{
  "num_hidden_layers": 11,
  "hidden_size": 640,
  "num_attention_heads": 10,
  "num_key_value_heads": 2,
  "head_dim": 64,
  "intermediate_size": 1728,
  "vocab_size": 16384,
  "hidden_act": "swiglu",
  "norm": "rmsnorm",
  "norm_place": "pre",
  "norm_eps": 1e-06,
  "positions": "rope",
  "rope_theta": 1020.0,
  "rope_fraction": 0.5,
  "qk_norm": true,
  "attn_scale": 0.134,
  "bias": "none",
  "tie_word_embeddings": false,
  "parallel_block": false,
  "extras": ["some layers without positions", "local attention windows", "paired heads", "gated attention", "exclusive self-attention", "value embeddings", "hashed n-gram embeddings", "a smear gate", "an embedding shortcut", "learned residual scales", "skips across layers", "capped logits"],
  "init": "trunc",
  "init_std_qkv": 0.0209,
  "init_std_o": 0.0259,
  "init_std_up": 0.0299,
  "init_std_down": 0.0299,
  "optimizer": "muon_variant",
  "learning_rate": 0.00699,
  "lr_mult_up": 0.884,
  "beta1": 0.95,
  "lr_head": 0.00341,
  "warmup_steps": 27,
  "schedule": "wsd",
  "decay_fraction": 1.0,
  "decay_shape": "linear",
  "final_lr_fraction": 0.05,
  "batch_tokens": [32768, 65536, 131072],
  "max_seq_len": 1536,
  "doc_mask": true,
  "train_tokens": 463700000,
  "max_steps": 6404,
  "dataset": "wikipedia_en"
}
Each number is 50 + 10 x the weight over its row's rms, rounded and kept within 0 to 99. Layers, rows and columns count from 0. The size before them is the row's rms in percent of the matrix's.

# up: layer 2 MLP up, 1728x640, rms 0.0299, rows 1010-1064, columns 600-639
# down: layer 2 MLP down (transposed), 1728x640, rms 0.0299, rows 1010-1063, columns 600-639
# gate: layer 2 MLP gate, 1728x640, rms 0.0299, rows 1011-1064, columns 600-639
up1010 087:46 43 47 39 50 62 49 46 60 49 44 59 60 67 43 62 65 52 40 58 49 40 46 48 50 39 46 55 38 53 44 34 40 52 70 51 49 24 49 47
down1010 096:54 45 41 46 61 49 34 50 58 58 48 45 48 52 51 31 40 52 41 53 53 40 29 36 46 36 55 67 43 66 50 51 36 35 43 55 50 45 60 46
gate1011 100:59 60 57 42 60 50 39 43 48 52 57 53 48 47 41 42 47 52 56 52 65 48 46 71 47 50 27 44 55 40 62 32 55 34 44 44 51 55 32 49
up1011 098:31 59 55 50 67 54 46 64 53 42 46 41 48 65 33 52 57 51 58 48 49 52 48 33 42 52 59 45 40 57 45 65 58 50 49 60 49 38 59 42
down1011 097:57 59 64 52 59 49 39 58 55 45 60 61 30 33 35 44 60 53 51 32 43 64 56 42 39 44 50 43 55 68 50 69 65 64 39 59 55 53 67 57
gate1012 104:53 67 55 48 45 54 49 68 35 49 41 47 38 42 56 47 54 50 50 61 37 40 48 44 54 52 59 56 56 63 47 32 42 53 59 44 40 57 51 44
up1012 104:44 64 57 46 36 48 60 61 42 58 44 47 43 41 57 48 59 39 56 47 33 36 47 53 57 45 63 65 39 71 46 30 48 53 54 52 43 52 45 49
down1012 103:47 63 60 51 32 56 54 45 47 43 57 48 51 44 59 49 42 43 49 58 39 18 37 59 44 67 51 50 48 57 58 37 51 66 67 62 31 34 32 27
gate1013 101:65 43 39 50 52 55 38 47 60 60 49 43 38 56 43 63 50 66 30 48 53 40 39 41 38 43 56 39 42 46 48 57 68 48 40 51 38 49 37 48
up1013 102:60 50 46 41 48 66 50 33 50 39 70 50 33 54 59 44 26 43 61 39 71 61 45 41 45 64 59 56 60 48 60 60 47 59 40 51 50 44 56 46
down1013 100:66 61 44 36 45 50 37 59 56 43 70 57 48 46 52 42 43 56 47 51 65 65 35 30 64 46 55 46 52 35 63 68 58 40 46 50 53 43 54 55
gate1014 093:54 49 44 49 56 63 56 44 62 48 48 52 59 62 39 73 64 58 57 41 60 38 55 48 46 55 59 44 57 50 59 54 50 34 56 68 57 50 46 66
up1014 096:54 52 59 50 65 61 57 32 48 48 43 44 57 61 66 49 59 52 44 43 49 38 70 50 51 57 63 58 57 51 44 69 59 78 65 46 60 32 49 52
down1014 093:54 47 58 58 47 33 50 48 63 50 44 49 58 51 45 55 62 38 51 47 55 51 54 35 42 71 59 35 58 33 67 53 43 65 53 50 36 40 50 69
gate1015 098:36 39 35 57 60 54 48 50 57 32 51 45 45 59 57 31 58 56 40 29 67 38 49 60 57 46 44 39 61 42 63 54 31 47 44 47 44 47 43 38
up1015 105:55 61 52 45 52 59 65 44 44 45 51 59 47 22 39 58 58 45 56 53 44 49 35 44 43 48 63 48 35 41 41 52 74 45 41 52 42 59 58 33
down1015 101:56 59 50 60 41 48 53 51 52 34 46 59 30 40 63 53 50 55 50 41 45 56 56 52 64 39 57 57 53 53 53 42 44 41 53 50 61 63 61 60
gate1016 096:40 32 52 54 50 40 57 56 44 55 42 49 51 46 68 55 57 49 58 45 52 49 38 43 47 51 59 52 42 44 48 49 55 65 74 48 52 40 65 67
up1016 101:67 39 54 49 61 34 49 49 42 53 66 65 36 62 56 43 57 47 51 52 36 38 70 71 52 66 62 49 60 46 37 65 51 36 37 38 47 64 53 39
down1016 104:47 37 45 55 47 50 40 54 42 58 67 47 46 67 56 60 54 49 57 45 54 51 39 66 52 52 60 55 54 25 63 45 49 43 65 63 51 59 53 34
gate1017 103:63 41 66 72 44 65 34 43 56 54 53 52 50 38 47 48 47 55 57 44 54 34 39 47 45 59 64 44 64 38 52 45 64 45 33 39 57 67 45 48
up1017 105:48 45 80 56 53 56 54 54 51 50 35 56 57 45 50 37 54 63 65 49 52 38 46 45 38 52 45 39 39 44 41 52 58 40 46 50 46 63 48 41
down1017 099:57 58 47 45 43 48 57 48 28 39 43 59 51 39 51 43 59 56 64 41 62 54 50 65 47 53 50 41 51 53 60 32 68 50 65 65 47 40 52 59
gate1018 107:36 57 58 49 48 48 48 60 56 46 51 57 37 44 80 37 55 41 57 62 55 49 43 48 52 50 35 63 60 59 53 65 40 51 51 53 45 53 47 60
up1018 110:41 36 49 44 66 43 53 60 50 55 53 43 53 43 64 40 44 61 61 66 57 53 61 56 55 51 55 63 56 45 60 57 45 46 65 53 47 43 39 67
down1018 103:26 35 47 49 54 18 36 52 50 38 57 42 41 61 54 56 50 78 37 52 52 55 64 41 45 79 59 62 78 57 59 53 46 43 61 49 57 57 52 53
gate1019 103:38 48 37 54 33 47 53 65 55 39 54 59 51 39 41 67 65 49 50 43 44 56 41 33 50 32 50 42 69 51 50 48 37 47 53 56 52 42 41 43
up1019 104:44 56 44 58 35 43 60 56 33 50 36 66 58 56 54 55 55 54 59 42 38 54 54 55 44 21 35 48 66 50 45 53 49 43 55 66 55 51 55 38
down1019 097:42 37 40 55 34 33 47 67 66 46 37 56 34 52 58 81 45 63 41 28 30 55 48 51 47 48 36 48 56 51 56 53 48 37 62 44 45 48 47 52
gate1020 102:52 65 46 57 52 48 35 32 46 56 60 50 56 43 45 51 54 68 57 53 47 47 50 45 57 57 55 46 51 43 43 63 60 68 56 55 68 56 40 51
up1020 106:61 48 47 55 46 38 43 45 54 55 48 40 57 59 56 27 43 51 48 56 36 64 39 62 53 41 62 44 53 47 78 39 51 43 42 40 55 51 46 44
down1020 103:60 56 54 58 51 43 44 40 47 73 43 59 59 50 60 47 42 52 58 47 42 51 37 54 41 53 65 61 68 52 61 51 49 36 40 45 68 42 62 36
gate1021 101:61 48 43 49 58 42 52 39 71 59 53 51 39 37 68 71 39 42 51 40 50 29 42 56 41 46 35 35 47 61 74 61 39 46 34 60 49 39 63 48
up1021 103:45 51 37 47 50 40 60 56 82 48 50 45 39 40 37 58 48 41 53 47 42 29 43 51 32 60 43 54 37 51 58 67 47 39 39 57 54 30 65 46
down1021 098:59 61 37 50 60 39 48 46 42 53 40 56 62 45 63 66 44 43 50 27 43 30 29 61 39 58 46 47 47 57 54 53 46 50 30 66 54 57 54 54
gate1022 095:56 56 40 49 46 38 32 46 70 46 53 41 58 44 64 46 49 45 57 55 53 55 36 45 48 59 28 44 46 50 51 58 34 46 42 58 49 53 47 38
up1022 092:62 50 68 40 49 57 51 63 39 55 47 52 41 53 39 37 49 52 34 53 57 53 59 35 42 46 57 35 48 51 61 55 75 59 44 46 30 37 56 50
down1022 095:61 28 56 63 53 52 56 59 52 53 39 67 55 67 53 42 50 61 67 57 53 52 54 71 36 47 42 45 36 49 55 31 40 36 48 56 54 50 49 43
gate1023 097:29 48 40 59 47 74 52 45 39 61 30 41 47 58 38 60 55 34 68 62 42 38 52 50 46 53 48 43 52 62 48 44 68 38 59 54 43 60 42 51
up1023 097:52 59 38 49 56 67 63 36 59 53 52 29 33 54 49 69 51 62 50 42 49 52 55 67 52 37 57 56 61 55 60 47 42 48 56 26 45 44 44 35
down1023 097:46 54 59 38 44 49 41 46 36 48 53 49 54 47 53 39 38 49 52 47 35 53 27 62 63 58 38 41 58 51 37 64 65 43 52 47 46 59 67 61
gate1024 101:24 68 48 41 54 50 46 48 62 61 49 38 49 48 65 60 58 39 54 52 50 54 43 46 68 58 63 49 59 49 48 51 51 61 46 45 37 68 42 45
up1024 103:42 59 53 50 48 60 53 44 31 40 45 50 42 43 50 53 35 36 44 60 39 73 48 43 62 59 57 54 46 60 51 55 42 47 35 49 51 54 34 32
down1024 104:49 40 51 55 60 45 31 43 31 39 45 61 37 41 40 47 33 44 37 60 61 49 68 46 61 56 58 48 36 42 55 22 46 61 58 53 43 43 56 55
gate1025 097:42 54 53 34 68 38 62 33 37 55 65 38 43 54 41 56 47 59 54 50 60 54 50 66 44 50 51 54 74 57 54 41 52 49 55 48 45 55 58 56
up1025 098:41 32 53 50 56 37 44 58 52 61 45 59 32 66 53 45 46 55 35 44 47 59 46 55 54 43 58 40 36 48 44 41 38 50 53 55 36 68 63 57
down1025 099:63 45 45 57 45 53 22 50 38 41 56 52 37 46 39 35 45 60 60 47 59 49 57 56 52 56 46 47 67 49 46 61 37 52 60 39 59 44 65 39
gate1026 097:51 56 49 67 45 51 44 56 32 47 51 46 59 44 42 56 48 54 48 48 47 50 34 51 55 60 54 59 48 43 46 36 43 47 48 38 54 29 71 46
up1026 094:34 60 52 60 55 58 63 38 36 68 56 63 51 50 52 53 51 52 55 44 60 50 54 46 56 45 36 40 37 49 45 46 47 55 43 36 46 36 43 55
down1026 098:27 39 63 66 58 44 43 50 41 64 43 46 49 37 52 50 45 47 38 70 42 66 57 46 52 45 46 37 40 50 46 56 35 46 56 45 50 54 51 33
gate1027 105:56 33 59 53 45 40 57 37 38 67 46 49 40 43 56 44 39 38 47 59 44 53 41 61 39 45 39 56 53 65 31 41 52 59 51 40 39 31 69 52
up1027 105:50 43 45 49 35 58 44 47 69 66 45 61 37 56 43 56 39 57 56 40 47 43 45 73 45 51 39 42 51 50 58 58 51 69 31 46 59 52 74 38
down1027 104:57 70 43 61 76 73 49 57 64 66 56 25 57 50 52 47 56 57 37 45 53 51 47 51 46 51 47 29 51 59 44 46 51 60 28 54 52 51 69 57
gate1028 106:48 51 67 45 40 62 47 55 49 43 58 41 59 48 43 46 49 51 52 42 41 57 48 46 49 43 71 40 44 47 40 60 62 56 48 53 44 47 42 66
up1028 102:48 44 57 56 73 31 58 36 58 44 48 36 31 49 66 70 47 48 56 58 60 49 48 64 42 62 33 51 64 40 53 39 39 56 45 57 52 57 71 47
down1028 099:57 57 55 63 53 49 43 48 59 45 61 61 38 54 52 63 48 44 55 50 45 40 55 68 60 62 38 44 50 48 42 63 56 47 77 41 54 54 43 54
gate1029 101:46 56 42 26 49 39 55 48 34 55 70 58 59 41 42 34 44 54 43 55 68 45 53 65 55 25 38 59 51 44 41 46 44 58 39 37 41 33 41 56
up1029 097:47 68 28 44 48 52 55 34 45 65 56 48 49 56 49 46 47 63 48 54 50 28 72 49 38 55 55 55 49 38 33 41 42 39 48 49 42 38 46 35
down1029 100:43 53 35 50 50 45 48 70 46 38 51 53 45 44 52 40 33 43 31 53 60 50 59 73 44 44 55 47 41 58 49 46 62 54 67 57 31 34 42 26
gate1030 095:48 55 36 56 41 50 62 54 36 57 42 38 38 45 46 56 43 43 49 43 32 59 55 57 55 43 58 69 54 59 51 60 50 53 66 46 56 43 30 52
up1030 093:28 56 47 59 46 40 54 47 47 74 53 49 71 60 54 57 52 59 56 55 50 44 62 63 41 53 51 47 33 60 58 26 40 49 52 50 36 66 47 65
down1030 093:58 57 59 49 43 50 61 42 58 50 53 43 58 25 48 46 42 62 26 46 73 51 64 46 31 56 55 29 48 59 51 48 53 52 51 49 37 64 50 45
gate1031 098:42 44 25 56 42 39 46 48 49 52 60 45 31 57 70 55 46 50 46 20 58 34 62 47 49 42 58 77 50 45 59 60 36 60 52 48 67 45 43 31
up1031 101:47 50 57 51 48 46 41 57 57 51 45 51 49 51 58 60 64 45 48 65 48 63 47 57 45 40 46 50 63 47 61 43 63 42 48 53 46 54 33 51
down1031 099:62 53 41 49 35 44 60 54 54 57 52 49 55 43 56 47 42 61 48 45 52 48 33 52 70 36 50 65 41 52 70 31 50 48 50 47 48 43 56 45
gate1032 104:57 55 42 54 35 54 44 69 36 47 76 57 25 62 55 50 53 47 47 50 48 47 68 53 60 52 58 49 63 39 42 51 36 43 63 67 49 49 42 36
up1032 101:49 45 63 53 48 45 57 62 54 48 57 38 45 46 51 45 60 48 66 52 33 50 45 49 41 51 60 49 48 64 39 39 46 43 47 69 50 39 64 60
down1032 100:44 62 51 23 60 44 37 51 46 48 51 66 39 47 32 52 48 35 57 55 46 45 59 56 35 49 40 47 42 49 51 51 42 45 64 44 55 62 63 43
gate1033 110:40 39 52 64 61 43 45 46 61 42 59 56 43 51 61 58 43 57 50 50 25 44 34 40 48 48 63 58 53 53 56 60 38 51 36 51 40 55 45 38
up1033 104:55 55 61 74 64 37 44 54 51 61 58 36 51 46 55 61 37 58 42 63 48 32 46 50 64 43 66 45 36 51 34 66 57 48 37 54 45 62 41 45
down1033 104:67 34 64 60 50 50 54 46 42 48 41 51 47 36 53 47 52 54 76 55 71 52 41 42 54 75 52 38 42 51 77 42 39 74 53 54 30 42 41 47
gate1034 101:51 62 65 44 57 60 46 61 58 60 51 55 34 54 48 40 41 64 62 51 48 67 55 39 58 56 53 56 36 55 46 49 58 47 60 49 49 53 43 54
up1034 106:38 51 63 49 38 44 46 51 63 42 47 48 42 36 49 46 49 66 55 36 55 57 51 43 61 44 54 54 56 50 50 61 57 60 41 36 40 52 50 52
down1034 106:56 56 65 50 50 42 40 63 50 41 61 51 49 44 64 54 45 38 46 58 59 68 40 57 45 48 52 43 61 43 47 64 59 54 69 42 50 41 45 51
gate1035 100:63 48 53 48 56 68 48 41 34 51 47 50 46 41 62 51 48 46 55 63 63 59 50 50 56 42 55 39 44 55 48 33 52 49 38 58 42 55 54 53
up1035 099:36 43 42 53 46 50 39 58 62 42 50 59 51 30 44 33 42 53 51 71 46 42 56 40 45 51 50 53 53 69 35 53 55 39 35 57 60 56 66 51
down1035 098:52 43 36 60 40 32 55 42 51 50 33 59 39 48 57 46 71 51 70 66 45 58 35 38 54 42 56 77 74 46 50 40 62 53 35 56 49 51 59 68
gate1036 095:51 62 47 48 41 60 51 56 68 34 49 51 51 44 57 42 56 35 50 56 43 52 51 39 80 54 47 53 53 71 49 73 39 36 37 41 33 42 64 31
up1036 094:44 55 52 61 47 47 54 55 76 64 53 39 38 52 54 38 37 38 39 64 44 48 39 31 54 44 20 46 68 31 56 40 37 59 38 44 33 58 48 68
down1036 094:47 58 52 50 31 32 45 66 81 59 45 54 39 52 64 56 58 39 59 46 59 44 32 32 46 56 45 37 77 50 43 40 63 46 47 66 43 42 50 49
gate1037 103:38 45 65 57 47 61 39 60 61 47 41 66 43 49 65 37 42 26 41 58 51 32 36 39 48 37 65 61 50 49 69 43 50 55 51 58 29 59 45 36
up1037 101:55 31 38 53 52 53 62 45 47 48 53 48 41 54 66 33 28 20 44 48 37 50 39 50 41 61 67 47 46 62 51 48 65 65 40 45 36 51 45 54
down1037 103:51 61 52 50 47 46 76 35 43 60 37 46 40 40 54 55 63 53 51 41 58 51 55 56 39 61 68 57 50 37 35 22 56 55 61 50 72 52 42 48
gate1038 096:49 39 42 33 30 56 48 56 76 77 51 47 57 42 43 66 39 49 45 60 65 46 57 39 53 44 35 35 40 49 63 55 62 44 52 31 47 50 46 51
up1038 090:61 32 46 45 39 61 55 55 52 53 55 62 49 43 43 66 43 41 43 55 56 51 43 66 45 34 40 42 56 48 65 50 45 46 52 39 37 54 39 37
down1038 095:61 54 37 58 43 42 47 48 44 54 28 52 55 54 48 59 47 30 35 46 60 65 64 53 55 36 61 48 59 60 46 69 46 38 56 45 45 55 48 52
gate1039 099:52 52 28 24 54 48 51 56 39 57 50 35 55 54 62 46 49 60 60 25 66 48 49 53 53 62 47 51 61 39 43 47 61 59 62 43 57 40 59 46
up1039 102:49 37 70 64 61 59 50 43 50 61 53 64 50 41 48 67 62 44 46 57 43 62 35 45 30 57 65 54 59 67 47 67 46 47 62 46 45 66 38 43
down1039 103:36 58 59 68 50 65 54 39 58 67 62 64 51 33 46 59 61 58 48 69 50 47 40 36 42 54 44 52 39 58 64 37 51 44 33 31 36 41 55 39
gate1040 096:60 55 61 58 37 63 61 52 63 56 57 61 44 44 56 37 59 44 66 37 44 78 46 44 63 61 42 41 49 44 43 55 45 58 29 46 51 53 39 46
up1040 096:49 60 45 38 50 62 57 50 67 59 39 38 48 55 48 55 41 43 56 44 66 65 51 42 65 50 53 51 41 36 34 60 49 47 49 35 61 66 43 50
down1040 093:52 54 62 49 59 60 56 59 39 48 46 77 57 47 38 48 51 58 54 42 64 48 50 39 69 42 52 44 49 33 40 64 51 44 51 60 63 49 29 41
gate1041 101:59 42 34 42 55 42 48 31 46 33 48 55 38 44 40 51 62 46 37 52 46 34 42 39 50 47 60 31 68 54 54 28 40 40 43 35 45 30 49 45
up1041 102:52 49 36 72 58 73 51 65 41 58 43 53 50 59 62 41 52 48 57 49 55 52 59 63 38 68 51 56 47 45 64 41 43 37 59 45 44 59 52 47
down1041 102:54 39 37 55 53 37 67 53 54 51 57 53 44 46 59 49 48 53 44 46 37 44 55 45 56 57 49 43 59 51 44 57 53 46 50 47 48 48 44 55
gate1042 099:55 55 53 52 41 38 35 45 58 49 47 41 60 36 69 37 49 46 54 55 45 63 36 46 65 42 59 55 47 57 32 40 29 60 50 32 52 41 48 47
up1042 101:55 50 41 35 62 66 39 56 50 54 62 43 49 34 50 42 38 67 47 54 48 58 62 52 53 37 52 51 39 46 52 59 38 52 47 48 45 56 42 43
down1042 105:49 37 65 40 51 72 50 33 55 53 29 63 52 43 45 45 40 46 47 47 61 35 61 48 66 65 38 56 48 57 68 51 40 36 40 43 55 60 49 36
gate1043 094:35 45 53 51 40 50 49 56 52 63 66 68 47 38 42 49 63 51 43 37 39 38 54 48 45 64 52 40 46 56 53 53 52 47 51 53 35 44 52 66
up1043 095:49 59 51 62 54 50 45 42 62 38 64 63 59 24 63 67 49 46 36 49 52 48 40 41 42 53 52 28 51 54 45 54 33 52 40 56 43 34 46 47
down1043 096:56 44 74 46 44 52 60 53 59 49 53 56 56 52 50 59 61 57 61 57 57 53 36 40 45 57 45 65 48 65 38 56 58 36 47 50 52 43 37 51
gate1044 099:57 24 50 38 29 47 70 51 66 47 43 60 59 44 41 55 45 62 61 59 33 52 53 72 75 46 50 44 51 51 35 42 51 46 49 62 46 54 49 38
up1044 097:24 33 42 65 63 37 53 51 52 41 56 47 64 56 49 40 27 52 47 71 51 29 45 53 48 41 48 41 54 46 58 42 48 60 72 32 51 38 48 70
down1044 097:55 57 51 32 59 69 42 41 51 48 52 46 51 48 50 40 55 46 42 48 41 29 68 31 40 61 41 53 60 32 57 80 30 63 56 53 51 57 37 45
gate1045 099:46 57 51 53 48 45 46 50 59 52 48 61 61 63 46 41 57 41 60 42 39 57 39 41 65 50 70 47 54 65 46 42 54 42 44 40 64 53 47 38
up1045 098:54 41 45 60 60 46 47 54 42 59 57 43 31 49 48 44 61 56 48 57 49 49 60 38 27 44 68 52 33 47 46 54 56 43 39 64 30 55 47 67
down1045 100:71 46 60 50 42 41 56 59 60 55 47 50 32 33 32 41 78 64 43 46 38 58 62 37 67 67 68 31 44 37 55 44 38 45 38 55 62 52 46 59
gate1046 103:38 42 61 49 43 66 55 58 64 32 34 39 49 36 40 43 46 61 42 70 36 42 49 54 48 67 61 48 57 51 42 35 44 60 46 41 49 52 30 55
up1046 098:55 31 55 80 35 72 41 58 65 58 49 52 63 09 47 39 36 30 51 56 43 67 51 57 56 59 63 55 46 49 50 53 45 50 35 48 66 50 42 58
down1046 095:37 42 59 46 62 52 56 42 60 58 48 49 60 31 48 38 33 52 49 36 63 55 49 41 56 62 49 37 55 35 80 61 49 58 61 65 50 53 58 48
gate1047 103:41 46 47 66 55 61 33 44 63 60 54 44 50 36 68 48 44 41 63 26 32 55 55 52 60 59 54 69 36 58 66 37 30 41 55 44 49 62 50 54
up1047 104:41 43 43 42 41 44 40 53 41 54 46 29 56 51 48 52 41 55 39 58 65 45 34 51 59 48 53 38 68 48 49 45 59 64 60 55 42 42 50 62
down1047 103:38 35 47 58 61 54 53 45 50 63 62 33 42 58 55 56 54 35 51 61 49 47 45 47 54 44 52 45 54 42 42 45 59 41 51 49 55 48 51 37
gate1048 108:49 62 40 41 39 52 25 44 48 50 59 30 44 46 33 45 49 43 54 70 54 50 53 45 46 46 36 49 47 60 58 31 70 56 50 45 47 58 48 55
up1048 093:45 48 61 54 45 52 74 32 62 44 70 70 47 50 42 37 46 51 35 55 33 46 52 45 40 32 44 40 50 22 52 50 43 56 40 67 41 38 65 39
down1048 099:47 52 47 46 50 56 23 52 57 52 46 43 49 51 37 38 62 56 54 65 57 36 55 48 47 53 43 62 49 67 51 39 43 54 60 61 41 62 46 48
gate1049 098:45 63 38 45 48 64 49 57 60 39 53 44 58 62 52 44 52 59 42 48 46 54 60 48 51 41 72 43 56 65 67 61 36 51 41 44 37 68 45 65
up1049 097:35 57 55 44 48 59 50 49 33 47 41 63 42 49 52 67 42 51 28 41 44 49 45 60 44 37 61 47 60 32 55 55 56 53 58 47 28 65 41 46
down1049 103:50 47 60 31 54 52 40 42 30 61 52 49 53 36 54 41 46 47 34 36 51 56 32 65 40 49 27 56 64 41 58 45 51 60 58 52 56 46 31 48
gate1050 098:56 47 62 47 59 61 54 51 42 54 29 31 37 51 51 48 52 62 49 45 54 40 50 45 47 77 51 43 65 43 55 62 68 61 27 66 36 27 47 56
up1050 098:43 39 70 50 53 47 45 30 42 58 37 41 65 64 46 45 56 42 46 50 53 47 51 48 51 49 63 50 52 46 47 49 46 49 38 62 40 39 57 50
down1050 100:42 32 46 57 41 50 36 53 60 42 61 51 66 60 48 33 51 47 38 49 63 51 57 30 59 39 53 47 56 55 44 76 75 42 59 48 60 55 42 52
gate1051 109:57 52 33 73 47 60 52 60 57 55 34 49 31 39 62 48 48 64 50 40 36 52 41 49 55 51 64 46 48 50 42 45 46 49 57 44 41 32 41 50
up1051 108:48 63 46 52 46 47 36 42 49 71 52 52 50 54 63 49 69 69 65 51 46 52 47 44 60 36 64 51 56 55 40 66 55 54 45 42 43 41 45 42
down1051 102:50 53 47 59 34 47 40 69 42 51 31 55 63 47 40 46 56 76 52 38 54 66 52 40 48 37 49 54 59 61 45 49 30 52 72 38 40 50 56 65
gate1052 098:50 38 57 49 49 56 53 49 44 58 64 44 48 45 31 34 51 42 53 40 39 65 54 36 45 29 45 59 44 45 54 40 85 45 45 54 66 61 51 42
up1052 100:45 54 65 54 45 70 61 53 66 41 38 49 36 46 53 65 68 45 44 45 48 33 60 60 55 63 45 46 55 54 62 86 40 44 64 37 56 59 58 62
down1052 099:62 41 61 51 23 35 75 33 68 55 41 48 64 38 59 48 47 30 40 56 49 31 52 50 44 48 24 49 44 44 35 33 51 40 54 56 56 59 54 52
gate1053 102:48 47 44 28 48 41 44 57 52 55 57 68 47 60 38 40 44 43 48 46 34 48 49 44 48 45 53 47 42 47 46 54 45 55 60 51 45 50 56 35
up1053 096:43 51 48 39 58 43 44 40 44 53 36 63 49 55 50 48 58 44 50 44 31 42 37 44 48 30 60 46 55 57 71 48 43 58 49 48 50 66 54 41
down1053 104:44 66 69 52 32 40 43 59 63 53 57 41 42 44 52 46 43 54 45 57 69 39 43 38 58 54 45 48 57 41 64 60 68 68 59 39 63 62 68 53
gate1054 097:61 41 41 45 40 57 47 52 40 32 44 66 53 53 58 55 80 64 54 58 43 41 62 45 47 50 46 51 53 31 42 68 33 51 27 49 48 46 50 31
up1054 098:47 36 64 44 47 52 35 62 49 41 57 64 56 52 40 36 52 49 40 60 52 44 34 52 40 28 35 42 37 42 52 40 31 58 43 59 51 59 52 72
down1054 099:51 40 51 40 49 45 41 46 59 44 43 52 72 52 51 34 54 58 62 46 40 53 39 58 61 52 43 44 50 39 56 51 32 54 35 63 49 48 60 62
gate1055 099:35 53 46 41 42 50 61 40 43 42 57 68 65 48 42 52 44 49 25 55 48 55 50 58 59 51 48 37 38 38 60 65 37 45 43 60 44 52 61 68
up1055 100:58 51 33 26 54 37 42 49 53 45 55 51 40 38 67 52 40 44 52 45 40 44 53 40 45 52 55 29 55 49 59 34 40 43 57 72 42 42 48 53
down1055 100:60 49 38 52 35 63 51 49 53 48 51 43 52 44 60 55 46 52 54 67 54 56 44 60 58 48 63 57 40 29 40 56 44 52 41 45 36 52 31 61
gate1056 103:48 59 56 51 62 53 48 44 49 40 49 61 41 65 44 29 52 43 64 35 47 38 49 38 40 61 64 61 35 41 36 56 53 44 61 40 39 78 46 42
up1056 104:69 46 54 40 42 30 54 59 52 51 45 73 34 59 48 62 49 44 53 48 23 48 47 47 31 64 54 32 48 64 52 45 44 58 49 31 63 61 54 62
down1056 103:66 64 57 45 60 45 59 53 57 63 52 46 32 63 61 63 49 49 62 42 50 48 51 62 37 56 54 55 46 53 52 36 42 49 62 50 42 52 48 52
gate1057 119:57 31 60 58 66 51 53 57 22 56 57 30 65 59 61 51 52 63 58 53 47 38 66 59 46 49 51 67 53 52 47 37 42 29 59 47 45 68 52 59
up1057 108:45 68 45 50 43 57 65 46 61 24 37 35 49 54 48 35 57 48 41 39 56 48 58 44 53 47 42 61 47 37 34 54 44 41 59 41 40 33 52 52
down1057 108:39 42 53 46 53 38 54 56 44 42 51 49 69 49 53 75 44 51 43 60 52 37 40 48 50 53 59 53 60 57 47 68 60 28 68 50 49 70 48 43
gate1058 098:51 59 54 54 46 31 46 36 54 49 64 36 60 66 35 53 59 51 41 82 37 48 63 44 19 54 47 55 68 48 35 28 52 52 57 47 40 48 58 70
up1058 100:26 43 59 45 51 69 34 54 45 50 48 56 58 49 45 46 56 62 67 31 85 47 63 61 51 33 48 36 28 42 58 60 50 54 60 58 43 48 33 56
down1058 100:42 49 24 49 39 61 50 71 45 40 44 40 46 38 43 34 53 50 67 38 77 40 48 65 54 58 42 32 44 56 65 57 55 40 40 47 54 58 50 52
gate1059 096:38 68 40 44 31 31 27 59 51 52 54 35 51 49 31 40 47 34 62 58 46 32 60 41 66 42 49 55 68 54 56 61 45 47 47 63 61 39 57 39
up1059 100:54 59 49 73 38 58 54 66 55 50 31 56 54 67 45 77 43 40 48 43 50 53 73 55 70 41 68 57 56 59 50 54 59 42 31 57 60 56 45 64
down1059 099:57 44 55 47 59 65 55 43 52 49 39 47 56 44 41 53 54 57 61 54 49 58 63 38 52 59 65 71 53 53 53 69 34 53 41 58 59 62 41 48
gate1060 101:51 53 47 54 46 52 69 41 75 65 48 57 47 61 38 30 45 51 61 58 58 42 46 57 38 65 47 41 59 82 65 42 42 52 60 47 47 48 48 30
up1060 100:42 53 45 51 54 59 52 47 69 67 47 29 33 49 49 55 49 45 65 61 49 31 56 51 39 48 51 36 50 55 39 37 51 49 21 55 62 56 35 39
down1060 100:47 40 66 45 38 30 63 63 58 47 57 70 50 54 42 35 54 62 54 72 39 53 64 55 52 46 40 39 55 66 55 41 60 56 55 49 54 52 36 29
gate1061 087:34 41 46 48 44 42 49 48 40 47 31 47 25 82 41 50 63 39 62 57 47 66 38 70 64 43 43 54 53 30 57 66 54 55 57 46 54 40 74 63
up1061 089:49 56 65 45 34 44 67 34 54 53 51 64 58 44 46 61 54 37 50 60 53 54 58 48 55 39 46 46 68 49 56 68 48 67 58 51 54 56 42 46
down1061 094:43 51 45 58 61 49 52 45 58 54 50 60 68 55 55 68 42 57 36 55 46 63 34 51 56 50 41 48 61 53 48 54 59 40 53 49 30 57 62 58
gate1062 099:63 22 55 49 54 57 29 41 49 51 41 59 30 47 71 62 50 29 57 41 56 42 40 59 64 51 67 41 40 56 59 68 58 45 61 51 70 46 65 46
up1062 101:56 18 45 31 64 56 45 30 47 36 49 47 54 63 69 63 66 40 28 36 38 39 44 59 42 30 56 51 59 58 48 51 48 55 54 58 42 52 73 49
down1062 098:67 43 71 29 57 70 49 37 55 49 48 40 43 77 60 54 54 51 56 39 58 44 41 50 27 46 57 63 52 42 62 61 67 49 47 40 39 73 60 50
gate1063 102:37 38 45 44 55 27 53 58 44 62 54 41 42 57 59 60 52 41 37 44 32 45 51 62 45 31 58 56 50 31 46 51 70 36 52 55 56 53 41 44
up1063 104:50 60 57 50 50 60 39 46 51 38 46 51 59 39 41 50 42 47 47 62 63 51 41 54 52 54 34 50 52 64 48 56 38 54 55 36 44 49 54 59
down1063 097:72 58 58 64 55 56 32 58 44 55 47 57 43 30 51 68 58 56 55 55 56 72 29 41 42 33 45 49 56 48 47 48 46 30 51 48 48 47 50 52
gate1064 105:44 41 37 55 42 46 47 70 64 53 60 58 56 45 34 43 57 56 60 45 50 63 42 46 53 49 57 51 52 60 51 58 43 42 52 46 52 40 52 56
up1064 103:51 69 50 46 53 43 55 55 47 43 52 42 53 52 54 47 48 68 34 34 50 35 70 50 42 64 64 45 53 47 54 45 43 28 35 50 51 55 72 47